Part of a small language model's weights.
Architecture: rotary positions, no biases in attention or MLP, capped logits.
Training: 782M tokens, 5970 steps.
Each number is 128 + 32 x the weight over the matrix's rms, rounded and kept within 0 to 255. Layers, rows and columns count from 0. Numbers have three digits each.

# up: layer 3 MLP up, 2560x640, rms 0.09, rows 1777-1801, columns 0-127
# down: layer 3 MLP down (transposed), 2560x640, rms 0.0455, rows 1777-1800, columns 0-127
up1777:132144102170105134178127179096102101053113123199078104090166151162093095126108033133167077111075135153117112097138092130140148111169129145129079101134107172130101040163083184123132151098193114196046087068124152144213143110142221102138158064158110160163180108059144066163129196145082082090120138119164127167116124125082119127127103111158067124103149090180084119133136124145160151135086
down1777:120135202153076110191115128167139135185143143139107138141166151137102207132098155147062130191134148115134167098162115092173187129162160082126158092124137171116153175136058117091167083156129136067154126122127127092125130167093122131154248099114171128037121133101076163142122117124088130116160158054129103160137211094029160103078089087052168158113244099166209114120182089123091143149165
up1778:090135099138132062125186101133147127135136182146112105099075080113163105123232123144151162141095027110191120154141099078143148227125118130101117205088117153146129214147126040112135137106104077207115157124168090125096174034067103123193181130078134123174147121082064094139179140101126094088105055124115166120128096136124183167156175088116112068143139147120164059071173136138127125128153
down1778:141115136147153040179140186154134166077127160089105161117177188134154138104203164093150028147112196151167079100142180164255051131106149087113174153128041148013113210199071153154128053194173170172064117153166134171110139159130072133133167088161113147216069192096086217192144083134196186134139176113078184093066122154112106053160100071100118120132120064190122117056127196132149159102077
up1779:039065090139092090157136125173170135147076098110114128101118152041115110143142154192125133120127146109173186147091136151143138127129114131117094135151133114134173065140118148159158140062126141163151110108082126108090118151179116138121149107140133178107065146157143134112102099102103142078156070121126145051168092119121161126157136109141128124144108087133199115178145139123171111094148
down1779:118127067114117136130131049118154109121127112103114136158168126080119116102131127117127083101127121107175134138125152165185151172122092119137124087129146140139135156134132141118138147134110089123101108133102133114154123101137152081140135112114121111194115107150132095125148110130139173144135101114194192173088127135126124141111163122108191111116108104144095103121120111096188120113136
up1780:128110133097092103106121072092154116085151129084162124116178124067114183136101158174124143136125106185081149164144131124134132127130083142126087177143150159133106149145059143136067204099079184193177130130065123120175172154127126143126150149166159146138112106135133090112132123086146132138123109034104148109112137122161059125124056118071098188160134151134081117128143127146120140079134
down1780:139130122115127139166133155100101108110131140127135156139139157145199120106133093187158151125103132110082132175139114140144157071168154114168174094113140059104160132121095084199093135163141134155153189109086150136096083103101129170070139106072104150118155135127153113187134116101100121128116159142124093142156130056115092104122155128126098152078066135114101106078100140120159130109166
up1781:115135089095127146131145131111161136145131108132079112144153120112075149136095142127214107123102105124131086108090128221157162147126150135120131107191194175121162150121131129199113162166131120080071113116130105128079124118180136090189087085151119116147111165139101141152060107054147115106137165133141104125139151122181144123077159134112151104124098108118121172072102123132185114121074
down1781:139066160166115120088181163122103134169124131124144135067126127114137093172186154115112128110133133145127170139109146088132116087120131123085144115128099117068137117159116172106174095099149118132176154087119084147118149188122141170138125154179142131159128180174139119076113130098129118114119163107127088089097163142133107111085106163142179179171141130151148139145161110119099103161152
up1782:120137146142096106121171134052164147128136135155090110152113082083098109161084129098170070119158153130125097144107120146158151144116110139118133195111124116135110146098185108133090097125089184123127172112149170135164089133065144175068086132102188107122159135144143140105162174111058161138167159102120091098022161133183146133162113082102119114140137122158148125171154192136096093109083
down1782:107161156122129115098121184057157149171166114134132102120118124119151096197126105125121114157134129126153118150125109144151125137085161123146118120127147128138089147122193200127066120142120152109128116146121159133142145128085104174113110116127115141130109086153175077165138177158092110115158157156090129146094131180146139155105162131134086124145125133142153128135093145091111106155095
up1783:133096127098115150131130174091144149060110132103140155073081091222097147113072126131087121147051130147134077109113126106059141094143142133125087143130197116138151122143092131187137143205102092046138123084156075126148115156105112120211092113041146121129118082169103143155103131120184121073132069110041177175170136144137095157116106076080144082145151068096156149134176175052135169088178
down1783:135085133223157138116130169074154189149084124126117095125122134118084155134120134153151106111113131093167143152136106100157176131110090091118093106117098108119152127114163195210156072062136153092116144103142075157173105108142114124201104123072157129146124202194135087068082078061123187163196199146130178119147164138141153100107135114109219110159160110185118114070102120127161114069109
up1784:133199117172086128134058086131166136128026106131156145112124067163133112150115141115180143127147074121137089145087133213161133117156131122156043149140081129160153122155163182103159159097153160176121195204152110197074135112165180213172168059118049079115129140081083180103129080082115132175093070132107101178116073059145162098131144056089092150152138127153084097152187132063119080074171
down1784:200114128150155084181094139078132143110136196095075149068084129148157147167085149128081131166128102193076141121111090164121155199083100141092133137167123072105118148070125105146130170118134146150164147155122192173181144151164107075142065146223131187137153155141136192104173087138126135065089121149169127124186175163107118168103125117105111125160124144104139108060149093118054139111142
up1785:096133109056168110074119153112174142185145073090169113123079110157108205154099137159114115048124102142167114160093106136104086129122169183166175113142122088133152177126109131188114094108162122110141103123112134152147124120124154121135142119152096221085196083160092162120126148141107112121137084102139182141089102138169121112084169100107110126134151137159125128093116106075163107145134
down1785:150119119121097142149166150106134136161123179129089104139172108125120146118100109119096116121065139102135169079098165135169155169118151137104159092078127131140073081144090110176104146134184103117160079127131172136118102145091117098124122122127053111168157160096122098180110131172105086113096101101099078107118139135131191104116103174122140079124153130134133176118176164128116154114153
up1786:122115122124119118104102136122146095168157153171135141143174113106132101137168161144115114132113127137118149115127162115152103136185102113090164148097100158121077119086051130102120177125096128109107118147143125134190137159067150133045148172121106089100095154146151126155127120118140114137121119147182119097164136106151109118174130118142140112134164127113157115191205156147102151146117
down1786:169123148103144150125147124139105160151184142145116159156134132120084136099138134117148114129115101098110133150163072087151146117149145149127119099090109142109123117106157108140134129109106140148156173141136114086117107120138128110175138131127094128108151127139128109111072155103153117102119142148183092159063138145124119158162168133142136137138149124178137125160089153160104138145138
up1787:041076151051178170196136107168074135128078151118179086096105122146153123119081171109151075185101137148133190155104118088128128225160106129218167179102114049159129143149174193150137173109134131166110155145094182156067103092095129196120193123110167084118098136169119118089161062103192083197100097185125145120058147143106119114160131107153151155146187146077162168169167082175087168156118
down1787:139124061075186123084076074134064136169125113131129158081134145166096098222117121088170120085200099125100172144122090104126094091080112122173099097087139109163135164132157169130111084103159110147163168113076185147116149059163212121101123170142157173078115146173064078099155121115171123166168121124149146162130182180078108170133114098142132139121138168161104213137181138149146115150132
up1788:124128123107076112188106160170201136131104124159124121134174130145095137095115168133130146133115068154119121178135078147164104179102129165147141158124109131158098091106112118086181141135136129100129198112133143107107095130120131144149136145143117136130115136051186133121098146091109149112106142145177121194084134133114124134188125144214134125101135112134093097128126140130146126105087
down1788:128125100152130110145131129120120071149078145120095139206138091141165156123118132137136124112137114161130100115145106145102151117088152133126167170118094113114194161095167116150144141141142118144099176107121151122158131186159128086096063161068148113116146106192129113114126133118124115145099135173130139138160131156109097172097173139125144130073092163111089093111133147097121090087188
up1789:119163099116125077100127140121168124125122052098124094153112120126102152138100141131114135140118058113145103137100085105156138184138091110132015111113191135185142142187134140134084161058152109141091130121120124167128108100122175106107094124149137145113134133117092084106129151163152133124133185142126068153082087164108144090141094124121104116044107091116147137118133161107143107148177
down1789:157131129159162117150125135100129073131106117161176179117173195158089120115079148135120158149118086085087110157107114104102109159225172141130123150144166139160111115152144185131113110109153114141079059132142115175117175110166178178112157101123116136139135132089123117129087191083126138163199146137105171083137065187066185107096134128157103128134124106109144119177150116190136167145103
up1790:149059157133114160085149162123148084188113144126084081146215089066117141139178115113059133107115205125144222120143128141135208110166146125129214127146195086107053167105099146168159133111087148167082127086119089176053101079178118102158167099126083145107112075196086135157052166159100157152118134113125101108120129122138141175171168134141191112123109120167184117123095151148147174148125
down1790:168150082151102144183116089184092104138166113146041176174140129144159100117053167086050152168189078084096071062155143053102117117136131173104125128119098012184161081182178186108154067194080066079156055019093122114093061148136125101059155118117082083138175182137195052079176166181096159108159108059094095053050231139127174074215186158123131151127096189155182103133191122147081104113183
up1791:103100163145152151099144155102104081111145049145130185128150117152141173159105080072130132096152101099164139133091141143052116122096141159093133078185158148138120153170139156129158178164072116178036119114121133166134013161144116135148123127078119098143161166191113144134130119152134137153152106082143098136114117164130090163094102145155130149105150189150104111117113113126139149107125
down1791:057154135095134154102126130076160133137135139093136144132160159128125124163158133137152133124128057051094119146092118137147157124113143121149183107158103091119172117133155115119109065112209106166153138117118132198127123116107150110132133115156174105105134133110116084111123166124160120103114122115135084154155147134146099151081104085085136129132119127107067191143126115124152148074116
up1792:145131128138103141051086133108158154093119085101069096082103229140099130161167095130107149123109142164151096141111142113058110060112043073129123122113110163130103053102123148095158104135081147140038107174183115086152136148148119140150102150168080142182143169121114097123141129141139147172098128135101146087173071039162157129148135098134113083130156115082172163134142179111168116181095
down1792:177094097127066148139128160122132131083146157149142206145131073075103159189120097156173152158029103108088137151166152131100100134093129119126159122191104140109107141083117153160152132171154090113176093128173114114138114146148138113139125114052072140135087138128108147120186164103123104113124181093145124086161126136178049094157094093117162141168141164117081138162091149102102135138183
up1793:106161083126067099073133175110119128155162201108147117168081126059176118180093108103131129132137205171143094105080075148125073150088135182110133151086182104152156125063133173137149138092119116180224141056156121159088111031159148132185163062170129152076172128101087217138203083130073059116068143135123151105101141094135164054149107186157098088123058109157141033165159114140153157166135
down1793:118100071067218165141119095134091146132108112205188152193103143160138139115224134132123120138095189082148125113076093113079072072065081133109100065099139109146168126157201140114156075090136136169105138172106102160094165083089112102126140098100120126057059132151171150112174141117154131158076025090119123128065141027132166210087124105157119123108131219125171096148092124074106084134146
up1794:154104106149122124144130083102102130097108092103086162114150152162108166126137167135115180122122055129116120177146132145101139128118155186119106132102131164121103121111121156142170189120159111112139114143121139126096187088149137125084128114115101142161190125134116132136136149132139127178129109160183118043115130129144152110109097142077127129074139110108162105160154112168097196139131
down1794:152152199120146097158098137159114135133171104084138151105140128132121150081113144117114140131099117129148103138146156089165107100113102112113162128114138130161129136123139145162151136113175132141147104147147120081151115096134134110113086125128171137153123095131135153135114145074140108086103139092159164153149161133162149143127149142138122171125150159160111134139083122129099149148162
up1795:100112101156075076106164120153101132162125104099176136129083128124091094134163205125143033110123131108138107142135166141171143187084160138081144064097076160097036116133205136181128136157145076074126122128154158166107147127131128117151161165086133194140119168155083147119086130097166114126098161132141127108087113135137106191070147143154138159138086195101071092134158096179101108146150
down1795:129178126114085134115135121142160149135167135119086142122122158082163173127054151132145072136136136130112094166133142130150085087111113111101119182186095100117125118144110172165126108141125157094149141199108104164138127183112077139166128126128126138144072154107078100095109123123103174099181142098135151150168116136107076105153129063124067127129130170096188085126160069150165122145133
up1796:137130161129186128080115092118110063176166109185113103158100160123093091078128094136087064109165077207159131083107142184126122133136071105155093048135142101167159176112186125098188141104112143058095134101112164105171163060135151119230091152154140149155188096153107158190087167113079183122068133137111142129128218137157100124125070144167122085190117137150187126092150105133170110153152
down1796:111176142069159097178160106125134170136161100123169132115183153117040127167093112091151123117088152152121137129127128134193112085135061094156124081119118134156165119096186109176141104139105120084045145162145091117134147154114148169114129092144137174155100090159117167110106106117157135189163108130167140199099127141148065089172142114147128126102145104143096106135148136141130192123145
up1797:143161141158134122138105088125124108143150170137179116120104097131065146143156127129077160117094063140125150134168142172091168148115157146123134143129142117142115167147192120133149128114115159102071119141163118102143139184163124124086160130144174107093153112125090187122151124136131158112114117081091154066129161148144095069097147101163137136103063093080086074129140113152133155127139
down1797:064086109090101112099138176095144147093106148111114172099164112132156098129123103099101137120130117104128147115128166142179152126108121153149070108126125167078115161131138146159121154157163166093134146167149088123077106163141119136142132163127138139092078169167127120117113130136109134122147130149071081119129094079120140137145091156131101136139127148118098173115119121079136181127129
up1798:152097183119164147164096117134109168130130135104164161102059145132135118109207125084119092124126138117147105129092098146095166152104101185188141170130097159137141134136109160112081208097103148151145086135146158103109122119104109057113101168113121159192100065146061072147122124156089114142059118122159108145142120147121128143085108140175149162104191127116117114137122132132120093118103
down1798:115073087124158152119089138040202113143085141113146145130121163156134166122124128110123114127144153137142128138124116114101118129137092123214153123123127161144172132195101081124070164173113154173167118104103131136164124108145144150112090153184118154137083104018104091171104188165137118117110182119138143136099125136060085192164169154068173108078222145129101104148136123102071143107100
up1799:129123117145109076088178122121147081145123163103094157166168073150133108125158104131146127121127153091113095100108131126072038142090115121100164148171140130125083130115155126095150179178108141195114095126141128111156144094109120119133123122151117111206111110141176145103164135127090189081109072146136086148095141111115135068222158150081136147141142072105130164130085162143156074095088
down1799:174107166120120084091088102112148108080069167031085104161109179160158124107109163140106157115091173160165110126128133113209112078165110114143150107151100140094163132175093120113123135153180137155099145105149110030098146108090133147102170137173112174131147105164105111039114067138107183114119129081142187140153160123116136158073094186129166073096191100145142146138046169132095129080161
up1800:172136142108111139155160080165161043165113101145103123125171122138101172114066104134159101105084129114105119135097127087137116114139085130112122098143095109102135165095137197152138149113188155152146192148171161128064165099173168160152113134139138146087152105102127117154135127111120098185190182133150123096148118173138156191164111162172066131103128110128134131100098092044165128163156
down1800:084164159154104126188117136103134077142131140136107120172088141154110131155193163152162190116136125107120098093138170103166085134139109152136082108149195125132100182116116126147194151142184091089078072096126122147113150102103129161230112116163115152117126093209142094141161134137132154105124187101152116110138158103192120170095132122115104076098168116121146109103146166115154202116122
up1801:171136153095187144111150171116160129073105245179161169107151144185033150204151059143079130135180093131132121159102106161084082143135215149147067086087131136107093120045073144144074152160170125087140120091190136090186148157109169163207214103089123065041101155127087177138157079134083089083180155137159147130169131105154105135135152088169030125205135105095120160062144107133222063111139